{
  "n_layer": 8,
  "n_kv_head": 2,
  "head_dim": 96,
  "activation": "squared_relu",
  "norm_eps": 1e-06,
  "tie_embeddings": false,
  "init_std_down": 0.00546,
  "optimizer": "muon_variant",
  "beta1": 0.95,
  "seq_len": 384
}
Each number is 128 + 32 x the weight over the matrix's rms, rounded and kept within 0 to 255. Layers, rows and columns count from 0. Numbers have three digits each.

# layer 2 MLP down (transposed), 960x192, rms 0.0974, rows 750-890, columns 48-95
130069113124187156149104084159132104153129076069130156082084173117128099172122066115139171104152114100109117075133075133087129139159139171101177
148101092109088112098169204123103140183109090129081118104085171149140157065124138145160133057112113112188113152091115137178101153130174071113163
130121161134145156106087116141182059197115143149121119108191094136134144128200122169130130148164108117071150114098117134111129120139130144180091
119055108095079093120163112113204145113111105119152111159115101095151154122141154134168168153165072109146105126050134156183103116094094091117079
126139161121142123150164125129104090169128158097125111156126116111103124117144151093132089160125099111156116174148129083125130108181095089146150
132192157114120090095086107113161174069082110115136118140108142151108135098102120184090133139174142067148135124190124092119117125180106138097165
082131161152115073077104125088142075137154159200074090129141145158147145099104118088127115101132157198162140167045175168104141053118132226067103
152186128121128105134194181141119110145131114129184183115194104134165136116178153111092088134152108075108126122122083047074116157118112184108132
109149131077156174162113154136149092126167112118116182162180082170110111099179129117118105117110106100184130104114114139101167161129144142218084
112123106150186128151134146100104138085125198104072129132184166121141152164176134164150138076139132177084157037154101210158129122139080140201116
140093139103134143119143072130124123129095105120136145155141152158182100085097088129111125134163092086125118091110150138133120074127117127138146
112174120143152126124066130156114140159149105174101149115122151078095074135119132168074087113109106137136136148120135104152121124127124106123157
133094117158148127154108125116141127137133061148135114221111136146142120133065128143126152133153111100108191152176178145129203102161157112173145
150103108132172103119125164104159133152105133130131150138093109147095147135121125136134159153115118166122123148121125150134124110098109139123147
097074101139116145167121157154159141115108154105174166138127140117176103103088111107099060160166143163111057168081057103101093183158137139091173
156155128104083095156155226120121138075168154094146074152114056107120110117158090104124155147137114157162085191159159166141112125112143132156126
154134132072130156096133197080104124208121107086136186159124125132113206121153204132085092128100106115153157101102167147068161131133139141123162
106120151155181112122148114129075114156133117087124126152128143097092135150160089084125157100115134125132161116173135111128127105111078126183114
162076143088139138077178206149082154146134108166125152120110100168044095117135103182147120163120171090158152157118102160128123148143141099136082
147155162124127100134136152115115128233107115151110125120121077182171160140102139141061111144079112141096147105117087154133166106101095155184195
126149114110116135104148122103089101157127128138159133120200031132073234154102131152148120136139090093142182107165160119192124171162186125105129
151097146172124172173099141083121077054149132119134117052099102166121155113110135117119143121139116141123168073095204111143057206133153079114116
156129146120120131167136062160151110123112138123052087141101127126145147139108078154072109150135140094101158074146087137064094030115089107157095
155136133155105100136142161131119172093152181140176160172145134117146191083170125097136117096107148149118102159132154102130155087106061142158130
104125128162127134141097117178150191121119103164123092127163120119171129134165135153155114126107073141120146130108130151141130121132166178100128
147077160178136059160111116108096158112113202135066155173107165163180164174011137143081101140123167089073067158126136142145174102151167128151124
124155161156073177117117148159122142142120089065126107110132111148104164080141092177140113078150091127106050168079121096159135155080142143097155
131109108125072128129120158136122146186157097114145131198187103078142186117087148103124179145073148126094164088104126116221137130136098112065110
130094150160123066117139157120066115117155135151169139106185094131158117141172135118120079126098189144130145196091181074118144124164092112176103
125105094110094151182151155145134093135151107112204105127100103139099131135175133190159142161097132116137153094113140127117089135155116116140138
114125130087151098156162124082151134115115110177159085117168162149097157123110093132154131138128087129140148150144113201127111156063075169154149
159075171148086107140138156117161133095129115116153145145122153119120125127079137108129106112147189076111086120147217110159137129163118133144164
096125170152146084071078148097102109107163171176139110142114090128122142123156167202124111177100151118107138096143168124152086074150158102101150
102143115124142134156143137156142107044085168145115105129168162119173096125134084088093175104089152180074096064123155140092102137118153172153050
136148100111101140124137122136133160124099098162126127141152134121179137143139141105121178113110088127065146121117123101108163105096163094094143
161129143127168166151120129163149125100135128107097137046182190189123088155160109123110119100156078075152059072103155100114095148114113147179098
163156125140111107102147088126111164160111124149087158152173160115135134113126211112102097107141115121086156175163168164146147141141135186136147
113084140112144113093143118118126130107121174090121153127193103151086092134113049146095124044124136123121118135136178093085170157180129067148175
107078136152089122191106121123101123122111126137164149130171140128108119140138106127137140093162139104103085163111128148107131141141166068125079
052108124158166106146125106142095122081120138144139122098128131139116122148131119129122179118143176120129151106150121126088087162173108192130170
111100093151119083127112080155125089103130118127141111098186089146112060158124117151079085116113132124123170085141185113154106104100141149115123
129112097141169136093081137106135144159077093128164099143147123096102141132170114118107141108136070150119097117105181112130107180169078076118166
163061099157119133174173141079086129114138135105151127139066086121113200105134084132119091172089155048056116112102131095101136125057135128066136
096133140105093167050165095101096086150105181141124157047114168145078149173105131099144134103126144145122124167130097110132094125125121126208108
082160104103135116207131155129134149168107091119157117158114127122130176123156105141113135201154120107104140082128129125132135178116129141107110
111165120178093118180083110126099149138131175129102098199198133039077156104126159137214105170142217179113144210160160122167145195134142089119113
164180176138124122122160168106153105153122163124129087138149168094099130128156123103171116119163137119157150120135178137103134165172108106119138
142178113135133134147157109152125111175115063124118146120117134139091105169086077114172145176099100107117140086118116098133074138117141085085120
136182180213124088091159078137113112123133099162119195107136192186106128091109107141132122143103139142134122152153125094141123138165084077133208
109077120139139102162147139105153179072146131113128168113109057132082177129172147137123131150082149133124147117170144096078151067145119114178141
132111064115106090134185136166137088079056177208125114109087098190160119160097146118173184115150145181160057185167200162121123102076186122170070
072145161159149112152115124145181047102141108122106111104128091055085117129064162176123085091065095073159211160186135131076085094131106117147148
127159092110153089143112125063101167116112120056128117125120191180135103142082121130149054117085127161167115097191137131206138124131141104133117
107063168113101088177116113110174169067129196090120123121100023063127172114107105083112157110168131128098127110156122133069149160111149076116157
172115098089070096156147091141110147088077138136141148086075065110153220097081060105109144151126110130133138147075114141134113108125158138106139
111090133125122113198113110110099150092116174084122134106147077078210089124117190156111151109165150098143187143170166139140085138103157178127099
139175098127157056156186089104116116115100102164107133161152101146157206047133152118131099196111160114112175106128132147207114178129130140171114
159102159044154097162066147148166070090132122117104126146121097173131080136096102119098141107119146141159087098100097160113170101106121198120123
192114181202105161080128084101108113153094128168045141126092170138191178155077124114169162170122158121168136116114091133134130080170102144130098
145064110196068180112137107143120106088106151112137138199116129089095132128160059152162164106122133120143191170132108120102132113172109122144090
167151129140141161122176162068130090096105141141076159118107152188133164155182165161158088091105105095134121131101157094057157100078170099103180
133101118106186132133203111146136141161109075127098130110149131161146092111151127118152090173112109185118131160083189085097092087130117177058160
141148106103165102160189160090117151117205141180147153080111071174116131151167092115170178107150145183121191070120081127085195134128160151125095
144079132135138141117071125118094081162076149128114178124118085158108145110131153131126122174126130097139163108128160116096129152128115177118115
152126188155129100053107154105179165135065152125100068134113137096055128079083101109097130101107126077150162119152099122127130127126089094157087
169115093139108147167139184108117182141066137075147149108163101133144179118175100140140179086145092131107100090101127114144119112096094067094116
157149126111133114159080096133138111128115170094129160117114106113137086156129149113113047130153128104158152197115109158141152154105142087098138
190130137122115141117174135132160127142095139144126147103163079119129141115119145130102119145135135102106135136149151155124126099099142083141175
170139175146145126096156136145103091148099130111113116129090098082108156090108168166108054178081078176139128174137114082110142164145098103131093
125102088129088152080115129110117124115130053138097125172033101121165173195124089156147133150105053146158098200116153142167138131136050163194172
148142156144103138094133130149124122134105124139104167137112100132080180146126111104130092153145066160148148158103099148142106119150124159161121
113207120187116101139132170141127126105084128077145134046118101146086112116125093134122091156110146157140125155069158183127140154115076126100081
100189170130150176079138135145171148122149153080131091160099161125138133091095121112166063138167097140175095131120143143141128131095135110144103
121130104131152147170128121142107134124085068191133131058114099157131133148183087124151147106069151142086113120119078132067178097147173160099090
120111178101176159173130024132108162108088121108156097088101147105176174175073133159208189177151209188140175113141114125057126105136071165116086
174114137142098149096175110135058096109141091107094126121146153125159118080171140155126133069128159123102173154143160064189108066103057120120107
165126130154089134130087193154106146158117120088117088113143119139095102155110127150135110140169139179150150114142126136153144106146085150114141
065115155178145132124124106116108195176158080116173139092161162114081189067127100067114077136145123091156153081067136094155171121098134158156138
162151168151097151236102082100117108086152125114136118146067168128130110107137135153087131126139103075133099123155175123093097227141142117129045
118062085127105073142126093115188090114137120184156145131124134063112182116133113185097075145066143112125111093073097126162119107100142099098181
134119065116131111157122129143138118130103132105129151132174107124093160173080194122108116179112126147116160137143107104107157100152115185145176
175125142161128111143083126106107151119139143177140138119105082125133186156133127098072100138141106172124123097120129104117147104173152178120121
085112158140147095169167206169118157120118144121114166140099141142184124133126152147088097147095114155161123137131098113104151137109139168133127
100121112067142098155110102114189147125093098141091086173145145124220131068117135126157157175190110147084124143101112107110146113117180111140169
139118138128145117101172123146202181198053108109094151099141116093146095116080159106112081129102165089164099159147160123167153182115108115110133
119147120143148093147192150118114173144104137151096058122131104117150160151121131127118173117083153105133093136183206050154111171086137125125118
182151160098146089128144156168178138109086103142118146159093114140166122121113097177095146132063129105147082152094137093148140133134165219074180
135145116112124163128164108166094107142107097149147083126022097160136152105170179113107084061159124094102134078071101121133181151152068147160157
120135157163106093143206154130062135122097113114173152126133120116145175120101145123112129122088154140135109166157153164133141145077171133155125
153071096108171107142132127178127077150156123175134119101173130153165126137111126137150161100234154119143089120119151086114139146156115106034150
097163130112138158097101164119069218068207164133168138147070145102113140116110081102067099113149182189079098129122109161098111156081176038148106
170138151186119136094135105129148192109229141118072139128142127093144154143164105159119096054156100140104103187112126161079161147154170114146065
120123152153159113158083115135093165129156106144119190121110096153107132125115192114151159142131196085114133139139146112138128080190161161099156
142121140120121125095080159096139165123169136150091110087129112144130106052142153089145099105132127131153157092109107105095128117191166160123124
135098152101141157082163128132111140146092074176103149143119103132135131107154132146129159092085129133165136145158121123140165123131115094131132
135149186058109110100144094112093166128071102111128141111081116125056146153127111148135087123113064186163086178089134139107057144124114164126091
145104119197080069112152073105097067104136126154140152142122132132135165094162150189130148146082132113164152085120110064106109130054118161131091
129141165163052162118154127136134159112104108095121179142094194121129118108160171133085163122084115139173069177110079155088089115160104155122123
101121118144104119144115128128149139092087180103118086123163153107086129108112093081094153114112145122101178148078154099137119122171186123133141
098125159161075143100098139170124121066203102112129147085165119116117131103126083055153119149152129122139147201075106114148118106136131174139141
153147153123128095084099105111076168166172144162108096102166131074174065185116152104101123176134131126099161107156088117162109088157136137131209
150084096158160071116066124090078113156132149154130179140136137137122089100093162113147074095110137116099149157070166123138183123153129104138110
170102090131144149134136061083137133211096125123079121149132053088154121107147129151183175124082112159125135120167188083133125136132084114132181
076132175074193161058117076079152165175129069106122193120141220063117106151080153105154188167161155134086110118150212122085084157124132182200118
093064064126115114123130134205133135021181099195149122115160145151156129088162133139111183115098152097076160043124129120104123139097111106169158
106128149092113079167096163104138123079182079176121114135103153146151160144137150126212130144130049192187134091128167092096150081112118107169149
117100063111079149104148146091069124194080081145121080142134095106111101143194132126135172184117139091111176115200130043145171109171091115183102
150113127122112112072097073120082098105124103107100172118134069168127154073120129127145130124106125079103165204100103078157146179184073087117080
133135108182100128138167077169159127176091143145108127191120165173123175138161146071160092127096119098150152139179095135052147130138084152175102
071088136144134090163140176106151116073130097129064194092137122140151212130148121111103149117110202127080134156082156177119117109141115131123095
185117167119109129163140138163111115174100038148166111069114105129058140207113087140112101199102134185061130123123129116121087122109098143127180
157147100132133092139173176132120149141145134119113144146124116113109173106128188133114151071136127109099141091136125152124125071088140096119111
096048134138113171113121139194097084108096151146129173140155132183111191100144144099167091094124080121144135113140096135127111168113089150170145
144104106077130112154136119113128118161121139090141148165166173137158098078164097125138171158139111119094111109155118135138183131114098127157161
151148148123135153138093144120105052136062124135114118142218102130168096141117114126111138109136147110157137146109143184129138193146188095140088
103122149134182116144130109140090099099083109137182157123079118131128141122102161155062129057138148139109132114164139059082116151073048142079111
160137167105152162164118073175092050145120163115095173138139069148123120149157134139126198105111109111104142156123178137178122197106118082105121
143141098055160105126165133105184139130146147093164089124216113084119114130123156126122092108127178105134113165104128149090142083130135115168126
172093097136134160144149117147132119130155164087102118109112119082089128128122101113094168087098070146107108147133121111071137155139185131123088
132069104111111154109137110131157142033106138112067107067116100111082083145138155142090180106071121165138136103144153098102102114085112146113078
113105129094193103134172100089123140103089156109141110075173108107116045117085134099101155167093119153114161116130090113162134156127150137128185
089125126126113118133160129082128077141144128127133112102134081147125173136062131140149147115115179115136218219050093175118176166103185124194140
123116140144142143150169089124137182092140085131050208160185115181173122088163137144140194101126093118122077119142148121122123144110085191188086
103113117113165072110188176137155129136165115083154098088099132128101179086150155111172110058124127135164125147134113178091138078196123081202143
127098106143165151197190124114151203037142102102223083173102097140109113097110142173140135105147153107140087119145172095086143105140103097126133
104130128073119132150190134088158119165154085124136110164133119179142089117140106103099135128154053091139123115045141127205160187186050196116109
130137104095152178111095126172089116113095147085099157128160113141107153132072118129122102106143115160115136121083129160093145115169145094155110
093089114131195121122181083140174117123128120149114057090148131138074187124136116154084115109106116143130185156101182178145176096173128140156104
200106102101116141179126064124161148199167162163123207162202153154169148081141124072185097116130116120092139128114129129077162182089135167103151
105132171090175117147111199162131105091111188073131134111123067095163133144096126084152136072123125122133101122139116083225064088146094098098141
166116179113119061119102127170092172119180130150132128142185150206111173100143167123134182120166109128039043134145113200090122099135150127104123
134136105099158148120095153084094105123120095102153177119156160126146131109129074099127134154139119093081119162142140139091148126072139150129079
091082133115140135116087106122168201118100076172110173143121112124149120148103106171138123137171155104108137098112154066153097184139153116173138
123130122146180112074113138139101111114108159188177164183151145198151150106105084141114141159152118123093171135144119151090113159148145141143124
103168147078156158139112075164204042107158154123120145104152178155101119086127076189130129100141131071126143116098097104126107132156098126128127
147136137148162142157148147168148119102150082163109147132100073127147136135130094117122122085112155126115061181149144108087079128155074110092115
119110128079055119151165094104136101096080090132148114120090107071158083095092097160105126128128115171140140127134118109172151058155098061155106
123174184151113128113147161092115159108128148201127079140136190188159128118105149159174052111121104108153100099094078101119133069152120092145116
171105146133106166195145169103122171066181108119134105136105140128097144151072089098170137114132139157153131177134191115183155132179103218097147
155132119096124088110181141118162159109104139160169134107054152137147104126171104117124104050112166107184120120098145107073096132079170166162163
112109133150152168135150117172159120113193091151097089167077118109080147051110133097097132114143117122080095111148103142099127105127130127107082
# layer 2 MLP up, 960x192, rms 0.0984, rows 751-891, columns 48-95
095135120124114104093095086074067122091104147190148141101077199143110140146097042125173110154136148103169115153173133135155086148123136200155124
108137104153167088159143105099171095132120125158138133136186158140128089163181082081159103157124161085134153128119119167080189150136094141123142
079169105141159135147148179147112197107164174108087113148105127128196095140137087092114119077167146157099128099135103157161137070095232141113165
118124137165107093115132105096064160126122074134142119127158086068117105083177141127109072154188147121138072088129113117155105143134122112131107
123140157126122127145123149098185182116103136130120135139172142171103165100147135110134125111199124154112135107129142090069158187157128088118084
124225101151158099161106117151140134098184131051140134167115121065126068129144199135091207202099168133158183140089124132123151122157152193034152
154078138110109138147139112101125113096121134132181125147071082134103202119099113144146147160098171141160069154154112131157099107134170134118100
158186153107153124126132164085111086069080181105128144134156129152141167173136130122147194126146121110085143174104190144144109160160160157109117
124115136120149088132072111205129108119131127127153083133133158185130092223132147125200118112122116118131147143141121083092090101147152182163177
115096168145142144138191133130154126098145137118124117171123080109100118132141153113150153114118144119136131145129136158106109134138120129123140
163115118168105153185137109111093144127137124119157097183138121083148096174182114118124132103165149163076105160130115145119137116134057101159121
071146126116120122116159158091104130088144148071150125164108175104074111084083201134141092159132064118151072106134114183093083154137137175133140
177163132121073138130081142153146100104134120090132103122101145079116092133131094138144105092110143100151141088129164119132132124135112168127153
144144233134084151134031079110109121151146098123141136140148122114076075123057146128089122089078109114125101128171066177148108119112172114130106
085155157179102142163132160131111114151084134133080153105116144135143127130137042122130164162147109142100066110160088126144113137057157090150129
099121134089087115166205151084143156043121172118102087123175154141195116082073074136163123142127153117145100153136126123180131159085144098122058
074171151135097196132107147152142151113103100151109148159096161146094130194142150136165116101140156100100141179174142147138140116182139129180103
093150095131075138143078075133136080110219146096165153104162102172175116115152140117135090049146124124069100125106136151094117136114087118129057
148077104117121122087187140124186188181133077141174121155107131097084113121079116065147072135109133169118077072132142121113113125096118145118091
153130108144075147122113200138125081101115076128128123106081174100082168182142152083112188101121111059125103128147135161165090111138161092091082
062034138084119097115120097126123169149179146083181179124130123149165091157127092166127101164120107098134130154127115175185113106193116157097131
115169116115148154139125121174149134097142106181113162168128036119105178164166070163137114188090124169097214071174160209150113127132105137142128
110123142072153142114150122115148085155157123124144156142073198100150131120096096144140182054106162138161170096160141106174126137072080157128133
148115107090107073102189142125179089117117160101132174133096127091113106117069075065128173119140178071141120097159136110134113158123126081136147
161149118107079074101092117141172185095191106105111145095115151154102168144073106072132099104114096084106096102154149097099160149118126138109143
131131110071120127127131163094114141119166141149117117084104158125128084146102041137162096169139124109171117083199207117159086155074160169147135
128130121180204138106128156166115169102158085112063105106164082086096101155123144124172141130142129102109126144129202102160144110022098163171045
103118182099150188150109080129083172088119139160137121158093157133133130162161172071169156192165094105121180113180120116155123076140081074170140
108154144169138093089125154171107084090070191130096100144187134103114169143131142123082148116092064114118077177136091099145105184141129114165163
134074151083195147168084105142154164115115098091139106114096109153120107136135139109140104089136160162111170103099135120076137152099090116098148
130204123178129110176147119175164131167139079154169145164045118119130119106085127146151126095171145078167117080131171058169136167160122098074136
132149123209174084137086071096109138111177076129115146116172081069076104113136098122103152114083120096150140119174105166163219140158131230086123
165154146166147125156138120153130081201155153106117144120094127107142158088155095150087104152203124132157155136186065127160142119141095160098149
064126071084148153175157142156156079119086116106073129076106172162116079113132139098155124118085111121116110144188151142144170178135097159156087
124193181120114152127127124085105149106164154127084210167123105117130148179131140118170150110146096155172135142130130067147135181116132089113105
130180148141099111067139181142159125065168194134135159109140159094133244168163224158139121118118162102102082173135108126054119197179164073144116
119172133173114138092196153134200208085164093151121104140095118133102098073130155074146150129100135125099108085177122125120150183069171094108121
088081169123160089098115163100150099180112139153151152082119116114164151130179114124151146096134162114116154129173135205126145150105121113118103
117146116090162123120096074119080107152114125155074149115173153137123128140174153109140184124154121115114110181117110127185122116176125091164115
115176193145136116098126141128193133074095115164181061114144138054120097123085108166139087148152152158166056112098145116129116170106183088086098
120163134133090093117150118109136063140119127062105191115070139165187098124091152085132120037116170121124124092136106124179173133137116104133137
149131110129145093168108202154105142075162156092126102133112154125122155154182079078045110153056107118114069137135113145116133161091082122145046
117101069126113111143104142116160137135110120149123121146126119151146141125182095132135122121106123098174121066104092164159174203109161145092147
161122124174113089125128111071128135125163160168175122138090115127068118122116084131147096144168067118127140138132137103118109109114177102160110
213124095118119051153147103080106123154112181051181095113149162146147127096081205158127081094164102120136117162120141124127097149156118175118087
116096183157089170134096171108103116103181127140103081115062097114139090040152151110136151042136108091106161115148137127124125164117143116075135
156128155182142133107134157145090118106133171108076098133147108125120130123082128155135116101145087101107121117153117129142147117094146173129105
167122112179115131128156071111138115094135118073125168119174148139170120136161156135131079163179126116156134115168162098127122130108050149161132
099127121106136144136102146122165177106159118082048127140163104119103127124123112142139163152142146130173151146130116166141064158097132133166190
106088107140152080144104156211178093095097107100089128099131151117091118130125106106158158161142107174117103103162142134062103144090167103130144
148185134123106119085092028102148166113097082153107131165120088084160127116117108203070157121156161155084107120145107181154084101167078105152106
159048194118174117166142117178100120137147173124149071114139090194146160140115106161147156135040128142132166131178109119206083124159144146102136
100140085154161145163114129097074125161061130148067124137136133092155090105080145097125092157111147145117041114084132122157139118146084106196125
213125130129079136094126087089100205143112060135128123160127115076124150116145073107137076169111123131117115166151150184147086066115051096135149
124117182072087098129116200135094133118092128126134144118123163123100125121152082080190195134066116098148130070116157093063099115091122108131063
157127155130106075106120205163136092148163149087130173131159164134109133110084123181144118187134193101132113083137064126159109115142150162118162
100125041099095158115114071171173120121129114132174088136160135104175092151092191139093111160070142128172137093140055141172107169112139148112159
180122149107080209103148069178112066085170100098086146111177101095072087117178175108170086158134148120157173057155098108112138177128191147089120
127154180093151125144146059110111132085130121131107133153113129113128207133187122194120132158114121072079093096120100070091146104148109102149145
138151154097122111159136093127116078110129131116133103090098142150184135062091089149090091132185191159117193143118134134206067163155137103084159
108157068159134145109100075119120181207184159191139120129093112141160209127109111135182128142175158164133197125150124140106107138146159169113165
114126152149154172118183118154080090153107082135122184167191150103105125102101129161128071176129094209096104066166092205147130081078123124155093
127138170050169072082088066153140152205138140136127164106087094116149112165143082112193151087099092121094123078070164148105137128040187127108125
119124078143095122142132153073110059111102122113097105072111136152104144085162156171175156149125127092087189118140139167188095111145187139139123
172138074081152119099119129088138187117165183132138195163162091167120148108122187143154078159143082162086163144142137118129168167081082145094087
124151157205069071158110083083133222135116195183073104172132116053076150072135115131166138114108109091164078151153148146128103039129174072087146
133117123156108100114093118070060126098134105118167131127126125116092127170175085064145136130120108121131094145140130150126121109133116197104117
126127151112096103129127047077126082113087153146140140142080142120140115103100153128093126118117132102151139165144156130108103152143103112168177
180121117089210101102118168125126134139091167091149132083133075148099093157072101194095139151094164119099093135161070073107098106204076050081118
125141077106135161143091138125088164159094135104147162129172134135073085084144089112167164112122144139155122160182102143168155119100129119120200
128080106134111098087141152142176095070088099093116120126102072087145094153138126129134149067190103104195065131176084103106161137102096147171109
083129150139112077161112086087118151118153095167095080161172100102171082153109157109161165120123114122167140157064089115181123068093096170111114
069124081123127110123175113125134053132145128095162148152098151108133137104093163145168137110137112088121114118159141122086100148157130127157112
047147086163066162105156145093070148142138104165165097117128145074114061157145166101181076104155104125108116171135114177147142110161105046143170
134131152090112179115172147171151173103183123069119152137062099121166111120096140174143111098095142113103137121124159108170114137147077108128122
101142161098117135152133090085167115198153070117129143102155086151113102117168123114113114136108155121107114089157159137100128124123084098082142
136133118136136138158109134121117150193053134085122180086107157116103092095143114147147153098134076105102156085124189100161152128121079157066121
123201110138106083189131119114159140100105152162109091110083181112150047132123147195099132150156116092132129106112142132162092121104118127109119
173191079142141155221053107145125149096158092157110181165097130162133085149092125090130114094153138189154105057090151144161070106125086077113094
099145140137126205123122119109108075135112124123123105124093090112132047193104173169151143134105114081117146093058136180163107102141128109125126
155142153186108119130120163147118115171073119104121154142134104095089117127116122081123130127120133106109137130142112197056102167112127102144122
079133122137152208164158107092127142092092153137088168135098109150130105127158149068179088148158122133114178088160162126120115151095122114120140
162141148111168114128102128164134167138104113118145194090129083076071162165090072083098147063108137098161140076103129151114135132060133136139095
113135134121137164131083070110119126121172157177167145120122111133048139124140119076160143068153102146107118111153118083111138131097193060162157
169119128050115114080152171134145151133158090086150078086130195186138162078111138114132073120128094158133141098135168130125159102077105144155150
078093069131091044087132174133089152116106162121151100127099153078130070131117135121080152151067157181161109102181152104132099119098125060095094
145182137092109078089122133159089170118119087117108045102083153145121180091076134128165077093092112095155151056159134174171161127129109144170078
093155134115138167111106150129181148118143024142147161127151145117137107137121184088115085115119147180164109160114139130147133157166073092084149
115123078124154119159155087177105123076160193129099120184132115125137127144113154150172096105133189147123069148188114058085111135092109104072152
108178155122149131198100090131040145127124146124074137132125149141195083093164133118198119161157158111141103122039102114132187118175146111129135
102140138096143113145086154090151105122137097170145096151175155180146115157182091167182164189153140136122116108114179157139191104108141102162132
127161130130121121169113066111138130097199100099093141081150134069134110141153143135186117117178158076111184142160134144115142128115141127095150
092175118130159118143064094097136154089129117095112157167145106186131124135168163193118168136134158145157149161146072163139200079141083089111139
097121198085098106166119129141187121130139181168088093158177136131135074139112108154122114209104123095133158193077159157171144138111074137132148
148136136161104116081143115089091074084135151121140089076140125145118074164181152148106172110110140088080118114167118100151207078134166116108117
096138164147113079117047115102100169123147127095094162152102148108104080095146141160142153100166109125173134138116148141085134115136143125086126
171134115133106130105158165059087092114138152176124145140168110058101085142116128144107090116202110140112138085154143102162063110077145139132097
118101185188072085138139112112112122133162148171117153144099061057092049080091098082143107157165096111110115138145125087143077126114183079098121
146219144155183141107076145147115200110160151103096127162174082108081085112101124096065103085141094126117094101170132184119174111155080135117131
154203161111032087149134138115194140077200042113155131125159167137148121146120115087146103077179118166178155100131149120126133126148124147153106
080139101127093178114065124123134138096135162066129093165173081075117090146103085161179191144126132171114108071090101072103092121186154121108173
131106091116177160168192033150142102133125178161115079122104229091101053111069085116217109171143116099102117141134134092098161127160111129113113
058177116159122179038154107075081191130090112073132121112154126135097039149081101050160142182104124166155112131167180157141065184139199137157115
130120087068129128128061199134166156121194145161150086134167112129181095108102080106103132225143108183088136160107157103136134158099097151165141
079170109122152124173087109226134191076106108140094100155180156148135138130195137125148088168163142124192107113110088146154140185129107116109113
155120086137089111127173131215144083034131133139088168171178080145088118104146139112174118070130141102095179115162177138166135132131113121107079
171116134163091128108092118172117159150108154150100149159143070185192124106178121097094156108090052128143095101100166146125149089102207194140114
102108182158106118131131092073105057164113123178172122103084124153107209130111195142169189174082135085094103161172113045101091193122112156167125
152196156161106124147120089151112145158117145140169134130168127103091094144134122117142154127130074207149114171096126159102091141070120166096138
103109089125092104111146134155129098158141193179146092158110150145152089160118125137092168169155151129166137147146103059099113147155107198085168
123175139167177106134071101082110108153097168091140133135158102103101083171123131137168092088107171117107066113179189107153147082089128102160167
136106105115117083128134115175094134084160100151124162133143124121181111115161090116156039146120194098137143117129138089094145094108098155135102
158182139133159142114095133135131116148153154141130093142116160120216131115118112143138144110046125118051152136194106145144126102177107100087076
092215156114148134095083129150099163085162107149094174134111133123086146143128062102161149125104172126205100118130087152119104104193148141151107
168171165113129119160120137150134069162119113093088142117149162112173113114140123068097112116162097115108075185179187119126108070155164078119116
149149060148120081144145126093141138137131142127153146125101088130119105132111156123168130149234150107111133155079109134177099123100109114110148
133158123115143117106171117133157097154140130132124165091182111179137171141122141135169185175082204119131120136175205123114105149089149139133131
132139156090109111161098126117119124066075132086090128104149109068149088154110190110101113119114129101126090116142152124153058124124149142095098
086164172111157181148152167198133103161081129120121069151161130148145118139145078179157142120094143124197192147105160163169070129106178193118118
136150162126127164089129089185095096130102174104153136085161171128131059067112159113124096134152136129152086106143061180147133135096151089039114
105130172108085076111141041066080099121128081128100180121122190057130075111135134095105129118139105114160154152148140078097192185133070119130082
094173101104143115159064133109113070229156130120164174091151101141130089168130135097141135133111187115125159120128123134122112083165082128122158
106137156088169130072086114107129126159165148083125071107129110103160167169122173112126145065127145174113111154129154112174124126135095111116143
081154118096128111101153072111167139072123183162096123086114148141126096125171162105148091120118145110103084113042105085144069161077156148105122
110157119101141040163159054055076118162157197122118153185163154108127142124141156139092059122123122159136159117151137103145150124130139162174107
092152125143161097114093142139152139158146100121109113145102138133143137157171081156148146123140100108142155171103173141106115134104125113126103
108114123142062160132114147149136084107097104168164082037105085075142150119139119131141133090127083072128108097173128122086132090112120139087109
190135119130110149164040152119168149110165109113140087107206115142139076116120126104063105049172078112084084026112145043113101139108156135167179
129155088170081123180161103108112129134143127145177041129115124117128111142121124166171086167108165128115175142133102143168103151075159133124144
102170153107143056118182114182099119140163181169109112194097185158140152086111135102127142135102088097150107109150180139175144097164095109079170
089159122128112087197118109151123142173133102124077118128080189137115111085192111091147116142107132112112061109170141100146131132111144118037112
074070084089167110173171088130126171164090200091156147118120137126112177095083116079122173159161101113118105151164113163097104116108086133162121
152163181140188153140117132149070181093126156124146161194124171156135112133170173173162168170101138122127151115184161134153096146085148142164124
146160191205136085080088095109110139108116170214115128121165089103133109138130115132163107163172121123049187086083113071127094181130099194097108
163092140183088167081145168096089075122133150146134088135172134157127122089124168190210103108146112100079170157104084085166162102075109109167118
180145148139207140134108190139104092194124176140132150174166132056116200223162131065155189127086124105135123101089100180178103193097161154096182
137094070105122137100059113112125105117116112161152113154142076101124095109107131113089168162133152103169156093157156101117101145108147113074034
116115136113101164147101115136124116120127133096106145113116095119148082136123169104164167138162162183143141114107155138204116123156137142111122
099170167157150127093157101111139123156092151120130135139094137179129156102123142148110114077182130124133137075089083087037137178098198112182103
080112167106105110142148145117150072091152147155109148106099137146169081162139156134151146077150119143124084072087155119160170120125136118097114
129164158161125135132173123087153210183182153144122102139141095071132186123051115139130117170056187126102152153169179150156109160097095077097144